Weights of a small GPT-style language model, trained from scratch on English Wikipedia.
Training: a variant of Adam for these matrices, 815M tokens, 5800 steps.
Each number is 500 + 25 x the weight over its row's rms, rounded and kept within 0 to 999. Layers, rows and columns count from 0. Numbers have three digits each. The size before them is the row's rms in percent of the matrix's.

# up: layer 2 MLP up, 3584x896, rms 0.0451, rows 97-196, columns 64-127
# down: layer 2 MLP down (transposed), 3584x896, rms 0.0416, rows 97-196, columns 64-127
up97 106:552530480448441545525485513528481508493479519515523462490504481484488453499476476494475469502513493490512518531463510449473500491544489503491480436502497534475484524480510479514530515566511473
down97 106:523525478476509538493446493505479528466563504476513475490496466504532517512527528484528535521496494441541522501511520459496521521485483491515495485463532476494467491517504498482499506524523522
up98 090:531475457496513483486504498511496511454472538437494509490558509489499531518459498510485528473526485509486496528453512510521484490526506503535506485534536509489523453531493466501523532542494482
down98 095:475498485548489506505534463478458544512525485551499474523488503514480480509531513522464493479504453529518465556487484528485490533501528554536467528516499511503500480505491502476502531495474480
up99 098:473512480518530546489494485500514514525528521514460469503512501548534573544439514507486505504507514539496492507477447527498498485478471531569476532495553489486511476503508505494514472512552501
down99 100:497517494499508535482504523532488447496473433511447522495523515503525500476501476531522507533510523537484465521513505483489486499526511495536511499487463468514482504483528455471490524517498497
up100 103:504482520528517489467428521500516514506482459496478502487500521489462516481509516460489521517515501493517502489487502502473500484474508499488517590530496501502507497508533454488504460546488535
down100 105:486518515508522493483499485508486520510516505501511481499494479507523504507497512490507496508506478505495526479478477538475487454482553481498492516484466515506503452522496495522485511525498515
up101 108:551538470514530522507508487536502540509540512504514499486491447525516561528535515508478506520512450503523494488463512504515495472510494490472494494499463481540487473538499495489557481496463525
down101 108:492482501475497493519492524475484491471495474483498506506475522496535522486501508523495514484507493468532492554478517526545514508495468507546502539522457468502484507508487524510479494474503490
up102 106:477482479548510517536492492508430493485424567417502493489505457467496538448522478503489530473565529509462492491505508531520476515505491506533486513496483439523518522504517508483479487516486536
down102 108:510461513538475536499493463469517531481533539490511506506494530499482452478573470547498521479526489510447496477562523497494494492536504459509496504470518541493476494457485471461493539521512493
up103 099:494467520473502494516481498505521543526499489516510561520492514499511519498529465494512517510534498477507477476469538488486472512450457506504502509529508455468518494468519485500481496477498489
down103 100:477475538469511450472503494521459540482539517529516560520465521545498560485506493501513436533529512498517507511480475503512506488474528502506493504522532486496525516507490520483458518453494507
up104 105:548524480501486537502514495542495501507471423479511494540470459468476487502494517534491496457532529514514507458448529538486496498443478529509488543470504506492486492512495499493474477489507518
down104 105:526539476518489516517477519505519512516477502463509480496539491480509494498533527514509522512546464546479442493488500538475445585512490522513539492506474525547484477536521497504529551499490492
up105 094:502512482496501498485484512507475502507468472522499464446499531461504482507495512471474496486558508508535483514510537469489468495521503493500499491535514511557504533510528520526523497527563542
down105 094:462481453532484501507490527505513522483522489462519500538481496556475540504494533497509517501481499493472494509521522502513531460498520506542467506474490482507521466508516487494477511505499468
up106 100:500493465568480473486493514445511490490477542543492487524482491493478499503523514515508499500522485499502504511490499543490480452478521472502482534539500497475491460464484502545462483477524485
down106 097:539476501474494493500506517532548499511451526470502548510549478500538528506504505482514502538474552479536490489518544496461497544504523474500469471548495503475500510461518515510495472511463514
up107 112:539534510488519527512459566488472511504504514524528509506475478434511456552501506498501482499491502447486498469512492523521474481487498491498507465488453479538514458494508480474497522497480473
down107 096:481483511501534476468505473495483467472512478484488528491489496489470471491507557533459509522493514456506500474573489513531501461504478501504511514466526491506508453515524486503503544495525477
up108 109:545462488480548498568476492507514520513467545453493543449513514478499478471477467463506489520524489501509486493549524490494515485455504523539487512508498509527525463468480541523487499453544503
down108 107:497460477515482478549497478511481493515488522468489536511453511544469503480462493457460479549530481518494482507530507467513501526522514558513505510480471488418499507513495518508492510562490503
up109 039:520536462492459504520489515513474549454495489482460469488511511515528509485493484507472492482492520496492483487514494491478480494459545493511510479521511494521490479462514509531493462525486534
down109 026:514461486529538506545506484484510538494495463488495517518463527516472507526485479518561467556486519496476520462478470523504480458491435483452492488483472490517495494530536517498497528484501497
up110 090:513493518470518535480466525487490533494461488500476502504483510478530500466499455520500520528481519505493495490488542474525527500509494534492489524481478492528495510492523478479521540507523508
down110 093:462479519499482523486521514484517514509550508525501505485484459486481487524513484507535479489520487479509494486483519509521479505489521494502510517492473497511503505488521526494538515450536504
up111 106:487519442500489493477521472510503476459501509455515463494532499482498509468518501511518499458498519499484463498480493543505508483514486484499456528525464484489473494484479511535490485501527565
down111 104:523508520501472489485530503504500458471524516497514487496510511477481459491492527515494498503467516512522488514530524488492512492520515470478545502479489510492474482481519479498544471471449513
up112 093:546463502470494477483577497535500527514502477459547506542497489512515481500521508545493518532465483530540505521472503517505466501471511548515521527480538475529528505445454510517497505512475482
down112 097:507438526509504506490482473486512472508500507536521508519488522523522504475474474485475466527501507476478502483515536544482486461551507514525513476537494469482508483465543532487510512509476482
up113 099:515521502522527491470474466497538491503472480490492500543466517515512478479498519529449493484532485475553495511498513503489516484455490487483479473555519499477491483503496517481478470509480468
down113 102:520473474524496440460493455512512510524463523487493459533492516534553485487464498486476484505468500489557484523495506475497485515511514499519485514576486508501481517527524526483523514486559495
up114 102:516475483558487488546478485513482518499482516459483473506530475471512527530509562476500488436501522491490524520453474491506506481460521517469480525501524501524491450515533523509498496493488470
down114 102:496482476515499464504509534525468516508511484520498475500476488516461487488497484469470463495497531517486540493531517509503519444530502516475493495524507508513494478496519475494499514514549506
up115 105:479498501507472493504511469489525564514496517511466484522503451535557497497520526477485471500509492522518513482512512506501495507534536468494492480521458489493500497519507505511499504515458516
down115 104:495463504488554502504444463515519564524463479495485485528489440522551493481516479457562497481505499503483475492447509511513509501529463473468487525514521506500506501478479489521499573479497512
up116 100:535493470558523527509500477521469534481471504533486455521502510532502539532504502506479472465512472463509519491518543473522492513495504472502525533530468480541464510509548498493541512499478496
down116 102:488485490481529510512512444546466493507503481523571482481510522521507544512505512510498520502449476509476521515503498495515532521472513506474460529472514478519505502501502482496504530502499474
up117 101:515493514514464519569522483536469512495536486457518513482460514527530555462491498523483471501530475511473464487504532489474511441493485482508495520539447505493521509465483495503504478435500517
down117 103:484478537489484533507461479483525528486466490538449544470451475513485477495555468541487457550482460549504526516440500516567513488477491477491495475491537506518502498468531478482521553486497526
up118 105:492497494511504514490453503518464492501485509458477491479502490527499525485505451479502508509494473483496487507457534543482468518512520543509480468472478497510526537474473474546485505450510568
down118 103:489467509499523521527504477484517490484547545500490513475489492523539478503547516512464497484497540489493479485506540500532514493512520506484497527497469445489453488546443491473492481436550550
up119 095:520509515500498502519513505508519494485506473437498473495514497553487497507493492503521496474530538491537496541484509499517516514497542505501521511468517444506512476514481490517503507475467504
down119 099:474486492455511484458537513441482525491504514526504498474507497504491509504489551499514487528452508517510477465503499508511508515493528549454483524514492467475496487525487465501485487498547446
up120 095:529522497513528539506550482566469514485551498476483454533527493514492467549465491473506478528488497464489549472421524512488487523513491516543478492503534509525544444502475480513480474485550464
down120 094:476497573459476500526438481473491492489485457537487540473508497477499475492555482515498543523530453506496480514571493526518489466439497512489503511470478479501483468511519500467497492524466503
up121 101:502501453441462525529513519489491523503513487520523462545525490513505504502451494524491489485520515460504511492524467470511494506510486514531506467521407468486508506470536516516488437498525539
down121 102:525487497493483508459513490472506494489564531510504544505527519521472497504508479510448541505495476520501487498500518524498556534489539519486559506507508493491457487480506491537494509483530473
up122 098:531470473507479487511523533483536502497484480478509494441506531480512526480492492491464511458502473499538516484495496486488528465487541503490508514497535438524523518529480510514495508510488477
down122 099:528551502451493517506486490513506497481525514515524492487508537536486502507459531480505554478459489453512497472451544489481543533504538525460533489484535424492505467525494493499528499468532492
up123 105:475551492515528518519465462526524512517516471483507537533499485481489539526471507520491502466507540517516520502500540479498500521541560520499484504489532500479519454496501505481528478516448482
down123 108:460474435519488530459464495506491525531487529515503516488539497513458518498489502513540488572515510488504491543479480474499474529519485481457533509515516515508498452486495477510527480487513490
up124 094:550526492505505548508492500504508463514493503481535517526539485514481471458484485504517509489491502485511487569511482498439503472512519500481521464500474464525501494474513487501515465507514503
down124 094:455512534494472538518470502486487473502445481550481514481458523477478497515523497536514487505528503498483503494518447517494497479524479525427514474524501485487468503503499497480501508496439498
up125 097:467519516518520493480470498508504517518448514508465454540461533477506535521496510529509494529530499524513523480499470505532515462493512491528516486499485481535478515510527496501507522474467489
down125 098:468503489493466519504539460499492525463463490531490489529474484479514479453501496492515497510493467488467538492538513510515471513523499562479500530513468526491502498488519478512477503521512480
up126 104:488473476532471504496498526478508500513477505497484487452490505500521502542497530518506504502544488490482487463503485533474484515497537557488461491498507512529549486511504463483506522482531505
down126 102:518492494492525481524484516487500504505513478524514516474459549454513478460496551498544475513456488538528511502490473498547483533494550501517511496530465455519500519500510534504466476521489447
up127 103:498551486468472510522482502522478527456487505477496499475503495484522519527502547468494543469501553501553511495549536473483523543495495538523519506525478442504492526485492502505487500506495547
down127 106:474544508546484486492490476467517545436489485546527495515506499494503460443500505484537520499517506509561482512549494483506473462491550467486496482529495489540478516506506503526478477478462503
up128 104:511497502517495526515493474498458518494487489477517525527492483436517525494484496508537450547472513484497481543459483518450507464485557466520512472538507536496491491465451503483521463509514489
down128 102:514491531498493489498513463486503508473566487517456530487493465523498504493495484517480472526510470510507478495542489486522518568499539507468530525468510514476532538530475457492511549504493546
up129 110:548478520528462500506484480478476509478496513489497452506535431509520507500481492511452556477521512508543488448494516467516505520523541463497455464466511483524489511492467530510508444433544548
down129 108:479494468507480463490536499504516497498549472513493499487504507507539526504464513507520498531462519528512490543468456536491463498516476491492454504475511508483473471498520478509452557525517480
up130 099:509509454526485551481497549504463528463468455507527514497507462490489461482511486492512506510494506436496495500494531509517473450470504475561454508491514527483483480508486459486507477497526493
down130 103:501535511454451518484490507481484481499486458519459477544488497514539513536497485481501526519514523526495489493504497487546510472484520444487464514508475497479496481507518540575480518507499504
up131 107:512432513483485506562522510495521520500477481516480490504479509472542529474508505518478517501522545493496463505463513512495501535532500465491508485492494508476500522465479565499469468503476502
down131 105:470512523544538508539512506489488493498536489507507490498479476531501492525506486534486507527472512482515521499443474535523510480484479518524497532507495513465454527482519538476456488492487464
up132 099:495534504513467449497535524510440478503474503526486489499487519500509474545491507554525438511472527545479505512493486548507489522500530546475567495455452482527481464472437472501476479482537531
down132 098:492464529475503511510491468488470503513482532511510510568517511517477481515512471492505502485477539473514518490492551538496512522486488518490537497535502462525542505480479460503504510560511513
up133 104:486522441527529530509517528502498546532517486513499477522520520546512501508494468479505504474520477530500538527503517477504508494476512483482504519493495495478516487492489540484517552503491510
down133 104:479534502524530487493483537483449521479484496492478486496522478498555498457524472483485512463529476432509493534515481464492534533515509490458509528501525490474469496482542502525484493544506487
up134 095:508439493512489499511490492457506513529453465495523509470504465478519488463515504496495464496495505496510530461507486511540520495490524490482515488535503537494503526485475547525488523502515496
down134 096:531529558542500511521531494489544504466525481517536506491499502516515507477500510517550568508504486510501463503474526508492412484501503497507522491540527501497497493518560523456540485491490477
up135 102:514491505470519462542499552524490543521476496528478500491511516524533517494468512526501523495535490508527466501497509499464523484506521575504505523508500509469499504516517479537502471483502497
down135 103:490516491493524497498503506504508540496476506480526507522514532547476443495488508464461517494523493475477527481540495493494449489459526548554480479526521559569536531487504528498483472530491476
up136 097:486489505474516546526517507522459500503518477500505510484484467502540524490520503463521553512482518545472504463477515519453478478525495489505510471471475495514514513529488532453485441488505501
down136 100:538492506517546469485498477524527435504484512517499523504512518540497499484467508468475555486505494433481510542507499480519517457489520492458513460513475458536537465453510506494500494467525513
up137 097:533492515488533487520512490480488487516505536501524459517486512495466496493496486517508540517483496500522519511468473495469490477474527481444499562508471488564516494527454519506554464516491529
down137 099:496481478490511505478513501492496453531504521492476511520522484489511496488512489475483496519486514506507484525497485451507545456466541461496488482519509485502466525498502505517486505483492538
up138 105:475492476492506524517529508486417519443530553476458529476552504477466517514469528533515496461462520527503515507502522481500492506479492485499516496479464500505530480464505477538520525481499537
down138 105:478492503485551459479512503458496520477578486494467481505475524465499507477522528546493523494483519515543510484498444477512476520526526502538541506498471507507497488465541490546517503473531533
up139 102:524484475516505518501509543472501497476501497535498551462464499479526506527505501504458421515457453512531474469497507455507504515505536503482495458509496524488520479507491531496510503526509531
down139 102:480503483459460473535498438556559497510490474506486482483477524502531479513473536494499506491541484474527498474486522504478490503498473505553552551501452489495468482472499483482492539487475478
up140 099:503520477501471521472499504508464553473480486483492467525504485482498521494531536485519487450477471484472462515477490455495509532508504463485529520488521533486511490492489475528533517456500518
down140 100:484534467494495451489497478534522513509455489492514494465512463503496512502479488519535499515453517499538476551493462485542481516484522479516492477522503502500487492478475492500483506455499522
up141 117:525556476510551504479530485484480503451515510472498506523532499529505480471496435481502520465515535505456496505510524513489471459518483555508516468515497505492530514517535514511524479529487544
down141 110:492519507506464488457485495528506493468492481509468497527457513503506502541524446493509495509487551502539508515545451490497510530489502494541496511530475515490504479473526510501507500470502483
up142 109:503474492470481510502446520464467527483541496454486548420521482456471518527454518524440536517493488475467516478501540488471524535496487480450482533513526492517558414495472510486467494507466556
down142 107:503495498499476476490486535502479523482489489528498482484519509511492494524503523520464563505521494481505502538497536499425500520486502514502506503494459543485527487486495535561474511496505539
up143 110:490539529499477526458483518497503503552476510517486478480492496496517541535490505505534460470517487446468506501452509476505519487497490471486499494491487518502481526437456493486495467543494525
down143 109:513513505520498481478519510507455493464521475483535501517523515503514522487554502484527459471484491506503505525510455523497467545543502509506540497527533499501538524490489488518527521517523477
up144 097:489501517527548538508531488547475512502501489454471458515492453522488543464508475534476502487469481485486520518469511539497552437494475499519498520491525485458490487494517529465501502504508483
down144 099:502492544506509506483482517525495537534443484480477527494464493476502469511545519515473464491507488535474471477464468497502532483499510544499468503538456474480560489529481500478523496480500490
up145 102:508517496535462495537518544482500566494487484437463477506476514458524507502482521520506531542514499513461461514418524526492452501474534469501482513459482513555495484507459491471496482466504550
down145 103:501529499491510460461529448459473511512483516514496469479550490491544468467448525471485477532502463469525468496535479536529503479456478519476503506533495523517550529519457538526498455546465502
up146 103:527486494468532510499479534467470473474467504499503491479506470507514492496486502488458455534560494496525474477530430469480560506496511495532490538508491549519499510537444503489496456505484496
down146 103:509480466492504498492502532464460475484487510482520518498501499517523493493506525445507543500520485440534510522491525523505489486511457524500527504525481530484484495495493483514509493509512558
up147 101:476487501502516491476520520504482498475495511509494470483533522471485519535453462478497495495480508525521495526502492468519482536511539509493490514518522484511535513518473507492523486512486525
down147 105:447492520485474515490522467525524475485503538502506491497519493538451483506500541527486509517409499500517459472503519475490528510503503491519515491532551533473508491464527504479453459493504471
up148 099:513526501532532505528485488478511513499479476498473537487488485494457524497476503461495446526476529474466453468501482517483529481473507498492514498497518487504476446442493483539471521507492523
down148 104:491528536549505505491447490474556565520473465563499495498485504477449498496479468530487493509499537481487515524499486519518532500461500517465511527519490552519529493456543508483514501483466509
up149 102:511537479499503515491500487537510508495505457529482482480513497564521485487481460517475480510540496486497518496535470471504545507505493482528517493519517506487541534486490489523550475526497483
down149 099:520491514514497500494511451471564484521493507477493505565532487521474506491501516484501512530518475518491514499534531463550511510511453525514506517500481521519500545520496478504512496498503552
up150 103:510493520487476525463493494538488534508532479537470485505501464534519490488520496499510482510502471511515499493540490519550519485499491526522510499490474489527512469484532514484456511470515430
down150 103:521515549491474480491495501438487510530529562525459496499462504496531461466547513521503555501501472529494499489484502519494486500484510478470487503492491542475463486532495513480519491484513507
up151 094:508495517502513484501511476485483510487474484518443500464509516483482533511506489466491450548527506483541489514493495519485487491470506506506493510467459486550515478525478499489532515492427511
down151 094:479510478515489503541498470479536474511490510472484470559502515530477508473492531463545527494501514498501534500512518492499500499522480560494464478511482486492468500513506522497492469514505524
up152 103:504529462512508471483473465468477508518526528486506518476532493465549487521541480469507527519525498441485527529514523489429531516436496527491517499539545546512511435470447502463516501466478469
down152 103:484497464535534478473484480513465482497516488458485475491484467472519527504515476436522511513500472515497488507516468482512465528500495486528492498527525503451491439515495510462531520519468480
up153 094:514519493506487526549482526532527507468499447508464559465537467456499558490488488483511479472506509466477502500500528466502472489494484493481525543495542466491507470505533468466537513517476521
down153 099:515462489515468453444492483484499490496514460474471478485561512536482497474528471467547467505519463455465496548530555490482487512528502482490517494538504512473453479507444517518502489529467449
up154 106:531470452499465497480515502455534487463478463494491499486557529496566551491501492521454494500554475461545531534485527518466502519456475536489530502505490477511506494486513514500487488501554516
down154 106:540458500495501501487503483491512537494511476488525486487523519568507484481504511468453463466519559463490489509527526440497471476468457515476543517484513529496502522518526508501511500480540486
up155 101:489506475473499522527538453530501544547530490500524514519505506524518543503492517550524508520514517477510487500509479485504540499538517494486475468534485522511525534493514533521513553537514487
down155 102:502542528467515477499462509501541508465482477511507510526498517506492537493457493488504464502473479498500483510513527523528473474496489476474480544495520524546454499513543491502488512467493456
up156 091:519482486484474512528464518498508490507494486442489532480528503461441484480509455471503531510490498447449549504525522492496479471463474508540541537484515462507487496454543501483516456544491501
down156 087:460540491487508455508525524453500478499510534484499502496456519499527457533494493476481460474507489546533500512492442481523485487507542494495520486498509524532475495517454499515477531489530467
up157 103:492498509483510495538484499480511510495551546526515499521556471516473493507448495590505536503512496470473466507486501478500465493484487528520472510459508478522534486499514479508519472482454495
down157 102:503516496537506510521532450513513468462499503510466529530499496502546517479491447534467473515467514477518536510474479469478492495440501502528496501488510475502498537508523505539549522473519503
up158 101:479494483519488517520529475528496514432520511498489560509522490461535514503489463528491452453531496506466509468500487502460481517526562513522530506504489508504539517498494491515524506517531490
down158 098:518456541519538439520533450508512509476551510498471518491532494497493498468522427501538481477508502507471489505518491485502487559503520487516552475501523504460495527527544499494508502535481488
up159 097:528532510470488511489455535490494527483470453495478501523505506516495556508476480478499476535465496459512510488502534523478486501452473518489490516442496510498492481473452519480486463469485502
down159 099:474504550489446505470511478521539540502496500511509512440519503478524495491426511525521541484511553480519505485507503480482524523478468512525535490497490523517495487494486503518531495545504527
up160 099:504496482536511470506538532476510516520487529518491479486492477503560474508507513498495530515535489503526474511525506530502526505515510498455558496490537509454516488484452504477541509512478447
down160 101:543471507502514482516534480502465489482520452507521489488456534537475495477532502505551530498497500499497474497470535494534490454534464462507492524512503460505478492498504500502527519542486501
up161 104:538528500493548477479502499504508589513483502523500490536514503539519491528477457519499498572485552502501487457478533484454525496479505500546507473503467494555502500483494538503488477477478461
down161 103:511489541483574527459499514524517533472506488480500527483491486538476507523508460508487534480527499444527528501538516503490491509508499495512450468543559490501511525494486485529526459484507473
up162 099:483481514497493544506485560539406501479450501510525513486493498480503518498504522503497526466533498483429507456490505486517523478467521455500516552491503484477483496509545504493521453507496526
down162 099:500483529483504530518508474531495486525513535520537500479505545480498525500482435493463556536460507497413549531491515510477511474504476532506516532467491500476499534499511510505520499492483477
up163 101:502585446517496516584481536497518457532516473520514487499453500474508501547489488487526459465498490452525487538513514501506499506475518492496510487519438485530525532522511435467485490535471472
down163 103:482501463480509508525529489539520495497502487494518524514515482533464539516532518534499507490466510468503562478512465455492502519543460508463494509478483550501519484484517475499532466484482487
up164 102:497530490515514508510474477520503535477489477501471502491511494489478614532490475471484482504564522474518505504477465504491518450506514505488496483496484463495485542511473560495485466508499508
down164 100:504510439472472506523507489509503458477498500468496509442524503481480494533550500520526520487465506534518484492493491520488536509484499502507494473511474507527500534506533509511492454533433534
up165 106:512488488525482489540493537503519503495489474485471512515482524499528470494491499506446474529493524511464483525460518499484512465500484502520507487485507509508520493488480540527484487489453488
down165 105:499478524462482543485451500504422525533491494471528521487556482520484540530523494519487524463493539466451490509482483511496480519506487502459503571469497549517520489513487495482512497499486517
up166 099:507487493494499473488442523484443510508483496523493512483478492474486516515453448536488458456508490497508458464520523464472500487526504476477514489516512528510499546533530477490512483539473510
down166 102:491481476520525528471517519548529466464484523550528463504521476514456532485510490546510509532517477503501459503502541522505506477520550442489482494517514508538488487481547510481554518520460481
up167 099:557523502499491491502523497527540517505505503509511519497502527453522500518514511491502471523527436500506530465502472472512511500494511496464489514483510470545503488502489494458530522474513460
down167 099:545490474518479526509478487529520530512507452539478459500473511481489484501549531470545483503503478523498513514521459476531455504511479496467459488458477485491532476534472498486513511500475464
up168 105:548505490450492560485484490511498534518505531481474485468502476514492490496508457524506519444478547497495553512495526502535496516481518485519510509504502522535495492493512519528518525511521529
down168 101:500514480476503486526523513534491499521529520509523502492539480510474488472505453515504493490493543480501501519499516505497495507500485515527451515526541482501523493482541510481505493437457488
up169 111:499494489534480509470514522520453492474540478463501497515528509493527533536548465521508535492499491503470493466499543527522528481499499486492437501475534436483500499538530521505515521469488490
down169 109:502506514531485490515490533503519506433536486508483517461466499497516539510481507533485488465518528471517477459490498475481512535510479523507510510494465452494497496483484499501540490539496492
up170 100:496522501500431523491490537504462515499532472441511490452512452483546475543489452524460504440498497528518525505493526507498503497486528524498484506489515501452468460522486483481492524498490511
down170 102:468486482491509496532503490448532468509517480501474471533528522522479516507502497500473533500503493463538530503554518466513551497514481514497528484481447509466471518514456478517499496483456489
up171 100:551522490479509488547504525504513478479477510503494515508437484474498470487501492531479488475469534504569497442492532500535485495450446508491506493500501496482498545516524472526457477513474540
down171 100:477493460514512536495498477482505497516513461510506492477535511517478490578482479535483497453484508497553482472498484475467512529554501485468525531462502514509500496468465491516457508519550551
up172 110:500509456474513542516471520490504498468428454514511533502488512468526453506489509478447466526510533470504498540513464529543482498503517530491494481543456517448477513476494452513468516582525514
down172 111:502451510496489540490520503504525500500478475526455526512532490496506528490459483485501506505485477483506497501446591469529549516511492476458521482467486482503503495473564507523489485481542485
up173 103:524477542516454511557441498529475520499466485523517541509495547477507473509504512498501506518497491494513506487507504517512455496469532498476466542488511502476510517511485465505517500479487521
down173 104:534487489446449519498525514504508446507497500498517467569515531514556493482505507469504478527501529525508490480481495530502530500467536512480518534533470544466476496522514480526489486490490531
up174 109:486515480476509504504504485492463524486521515514525435465497511500501511483548485515463508488535508515501484493443516466482547508512472543529439521533463504486483533492470523477477503511510515
down174 108:513528512521477485501523453482450486459474530486513463507495470513503474501493528517548510486525511456518499538514476527528489505541466477455486482484521540452491501468511472488517497526506500
up175 087:482530512474512535500501525495502489511494488481479469492499486480530508520495469521524485497485483508445510494493476488462458502522528507508503448508498500468483527510515458480516490553491468
down175 098:478508459511526491510465465502499516501498547533503510463468525461504481474498533497481508533509502467519468480506478516504519427513478477536522524461471507497501525434495516505504474484515526
up176 103:514539511501536495523532486517527515483507538509476508522495503484538528480513514505489509526475471509509482500482500494523508494483481505495480562455485490465511468542456523521513529530494542
down176 105:504494524488467509510496468500496448547540525517549484504491505519519525519466499499504433492487487498476538502454475506459510506492490519512479534497502468502505491458474486502510500481499507
up177 076:522485514507524492512552509470506524534485499506472486518524487511464493469494510563454491516499468456480519524488491507478510452474514500504480484503534473498510487474529519466522499479445509
down177 074:511509488446527468496516504475461456481530482508506508495471472476509522497467491519537484527474481520518484495493443517551553480485490513544513516488488494488518475528494497505508476455498500
up178 100:461511485493506541555518494535446530512530516454453475539490527522463494509513479475510492484507550520519486529505531490504491523516509520497493491512484471525524512500456512495546459516527512
down178 100:477476485477505506491461481500543530513528504513476531514485501510540528474538525503530484483522482552485530516519528474472489480504459499498507487461502516501490513480503509496510493487483509
up179 098:482540456515531481495474550486512477519512477456537509469476481462487478536476474519487501498491512493470498537435482529491528501489487509497516495459514523493512485464472500505470567491549558
down179 098:499492464508442473526470505502479446507572496561480493495499509527469568475497516550484490524485542503475478538514510475543507531499496520498548519488430519506541463515506467511486545506545461
up180 095:533534525479487524513467509492472507478484472489477530487501507453479532507529503539525467486491462467530480480445500491472517495535481450501513468516497540467537497511538535436517468502509476
down180 099:514484529499535496499572522491508484499517475472543495507503488499496458510488547484532553511464495489505526465495493534496509575528535522469511508483518505464527539502516442505477492453484503
up181 102:514459463500522487477484492463519521502510492471490520496526459496515496470491463505542507530537530456474481496507529516504465452423485522563500536493486536481479492472518516500458478472519520
down181 103:496502486489502529458513530481498485509467463485530503525489558507536507479531488539510510518445514483525463534516546510542539481517523490477495473515465489533498513484485459487461533475506486
up182 102:491579433481464504517486493504480513490463549454490485505491496503511479494480523522499514478506538468525491482513496481457481488473553485501535482519499512517514495448476497542510453510515456
down182 101:533488512472541529498547528498484504479490523460479518500493486504532495487557465501447561522479543514524496501531500535513497491518461425481506513459516525492494503483476481510487507454478485
up183 098:532508498533512542518541510517497537519477488522489536531482512485523501516472495511466510545508533482523498522456503472481501450460521534526522468461462491488509487507500516504485507470487525
down183 102:499502441506517484512502495460462470486492495511498498516486537525511471486486499512556489537479503526533533514476494493501511497511468465506505516510507540497506521486466454480480510505457524
up184 099:473518468500536506499498497523470526507474521543499524505469499524483481511498521526533490509476517518474490532531497514500511525501501524526491473474521453476501454479475491528481459477528486
down184 099:510530473471487510497439515534530484502521490525469513500507494466498482485488475516485485494506506515471502516512519504490486550476538492511473507522531499474486501533491491516485476479473520
up185 106:497506485512498528537477498517502531491468505529525482503488486534494488495446494479467497511483491509510477511525481472537507446517491499510511515527490478478501526472496535479489475531526528
down185 106:485505506481496478445483481498497447469509505527522488460498510495475451485469499487463493527482502484503496518515498463508475512540498486473497506524539516500473502513447509531484533514499497
up186 099:499493507543471530557455511538489506507517515495484505527476486470486497543535444476502509458482532459482538515504538487522469535421483528478543477518526489478505510506520501497483470491500465
down186 101:486504503478516475494535508485519514494489506513490528542486496510506506529449479487545493547479453504471458508510518499490511503550483513508502497535531467495485489485491509535502465484518516
up187 099:501489495495475486528476501476519526519540470489468502494534529489456472506486487487544527474456455454512525522534518484520511478490532493484502475504534503528490510473527525455502492455456537
down187 098:507545530533525464477522489514539510504463484519487475495475438509488503513467511504488464522523504456524492468518486469507472521522484504465521473493506522514504525524504508457515468517530555
up188 040:511529468483510523507484524477501500478466484533472495507464491484515516511458493483459527525507496490503520495518505461511481500464529522468506540480470493502526507506529506477521486493477537
down188 027:517445476554445482479476509486517472544471457501515492508466512484529499480468509509489509519489463526541535518491519493454485532493469463529489493517481493514501509494510503470475500443520491
up189 096:496472506499462538522478488514479536495476514499467550535502541508524475516490481494494461502475514492463488496490551504508480513511489504505486514514480502496502522494520513480479499481532474
down189 098:538493529473487457501534494503501511514546538493498489499464546533522468448533481461496502538515506475474530473509526462501464518479497522484472521496463492523513497497469443494486509493464526
up190 092:512512505525484492543468497536495526484533512495531446467485539486500490491539498491480467505536537452530463535512505476495505511546533479510542497468496478512501526475514492481498481474480534
down190 100:499503507524516484468527492492555501470577522531508487466475522486515469480509468493508519517505535539483540500540483505479503521523509539467519487502494495520490478527552485527498500516492497
up191 101:532503465478528489493493526513496491469488501518472533466489515489532539473506478535491520512484499485516485478519497549488524424490498528520539505451490491545500482534494462501542499470495559
down191 099:528531507505512521509494525518484503501543495510517526495457458529464497475494498509461451474501510483495504516493502508481495523469484510519480477456488485512495492512511517468529472468488489
up192 103:485497518497489482482481500501515522500532487476463499503526523527513520488513476565485472524453492521517499506478485514493521509508546498509491506529451536555519458505530495457490522472442446
down192 102:471518496514451541495500501478507537507493508498493538453504519488551521472473543542481497532533517508468506503530495509487481492516506507511451512521451497492506530470536496522489496502531500
up193 102:508518485516489516520506499531531471480493520464459544480494482518515536516549482499493504453502486523501546482474544525459509496488486532534470496487516486500538508472497512526515485486465523
down193 100:473457507495542491513506465501480476526504527545490493484485564495500517500502502522513482588511486479521534502491538529538470499456536488536498525465542471490496510476512454504497488524483486
up194 104:506459461480498472493485500562507508523462481490503530503502508497499517518462508513515485527495533511476485521499492504501510465548528508479465463481479517513526505481474543502474486467512480
down194 104:569474511488517517503474448519492483529469466493427492509512496513508523493501522459491496533490547490512484548487521504498510502465505514494530495485484519495480447503537473515472494479512496
up195 094:517471480538486480513524496535488506520478475482504507504532498506477463511471513509425480488523454458466532520530527496531521494503505467507478508487531523551515519520486536500502528510494483
down195 095:490511526499510496552479521525523471503529505509526540488485488491471487513513506463579516510476524531560494505458502510508505480503519506528521499510469461512523499479515479454503484511496499
up196 105:517507485489491495498511462497453476491529534510510526508517474477539505506468505534532503539536490509501476457517481500536563486552490498525519483487480523507511449538502541500522480493522488
down196 105:508528554505465428458516522492461498500504466443517510512499515497477490479469511475516459539474468486517463535485527512462491537492546487482524506507518503526493481433538486544525481454517521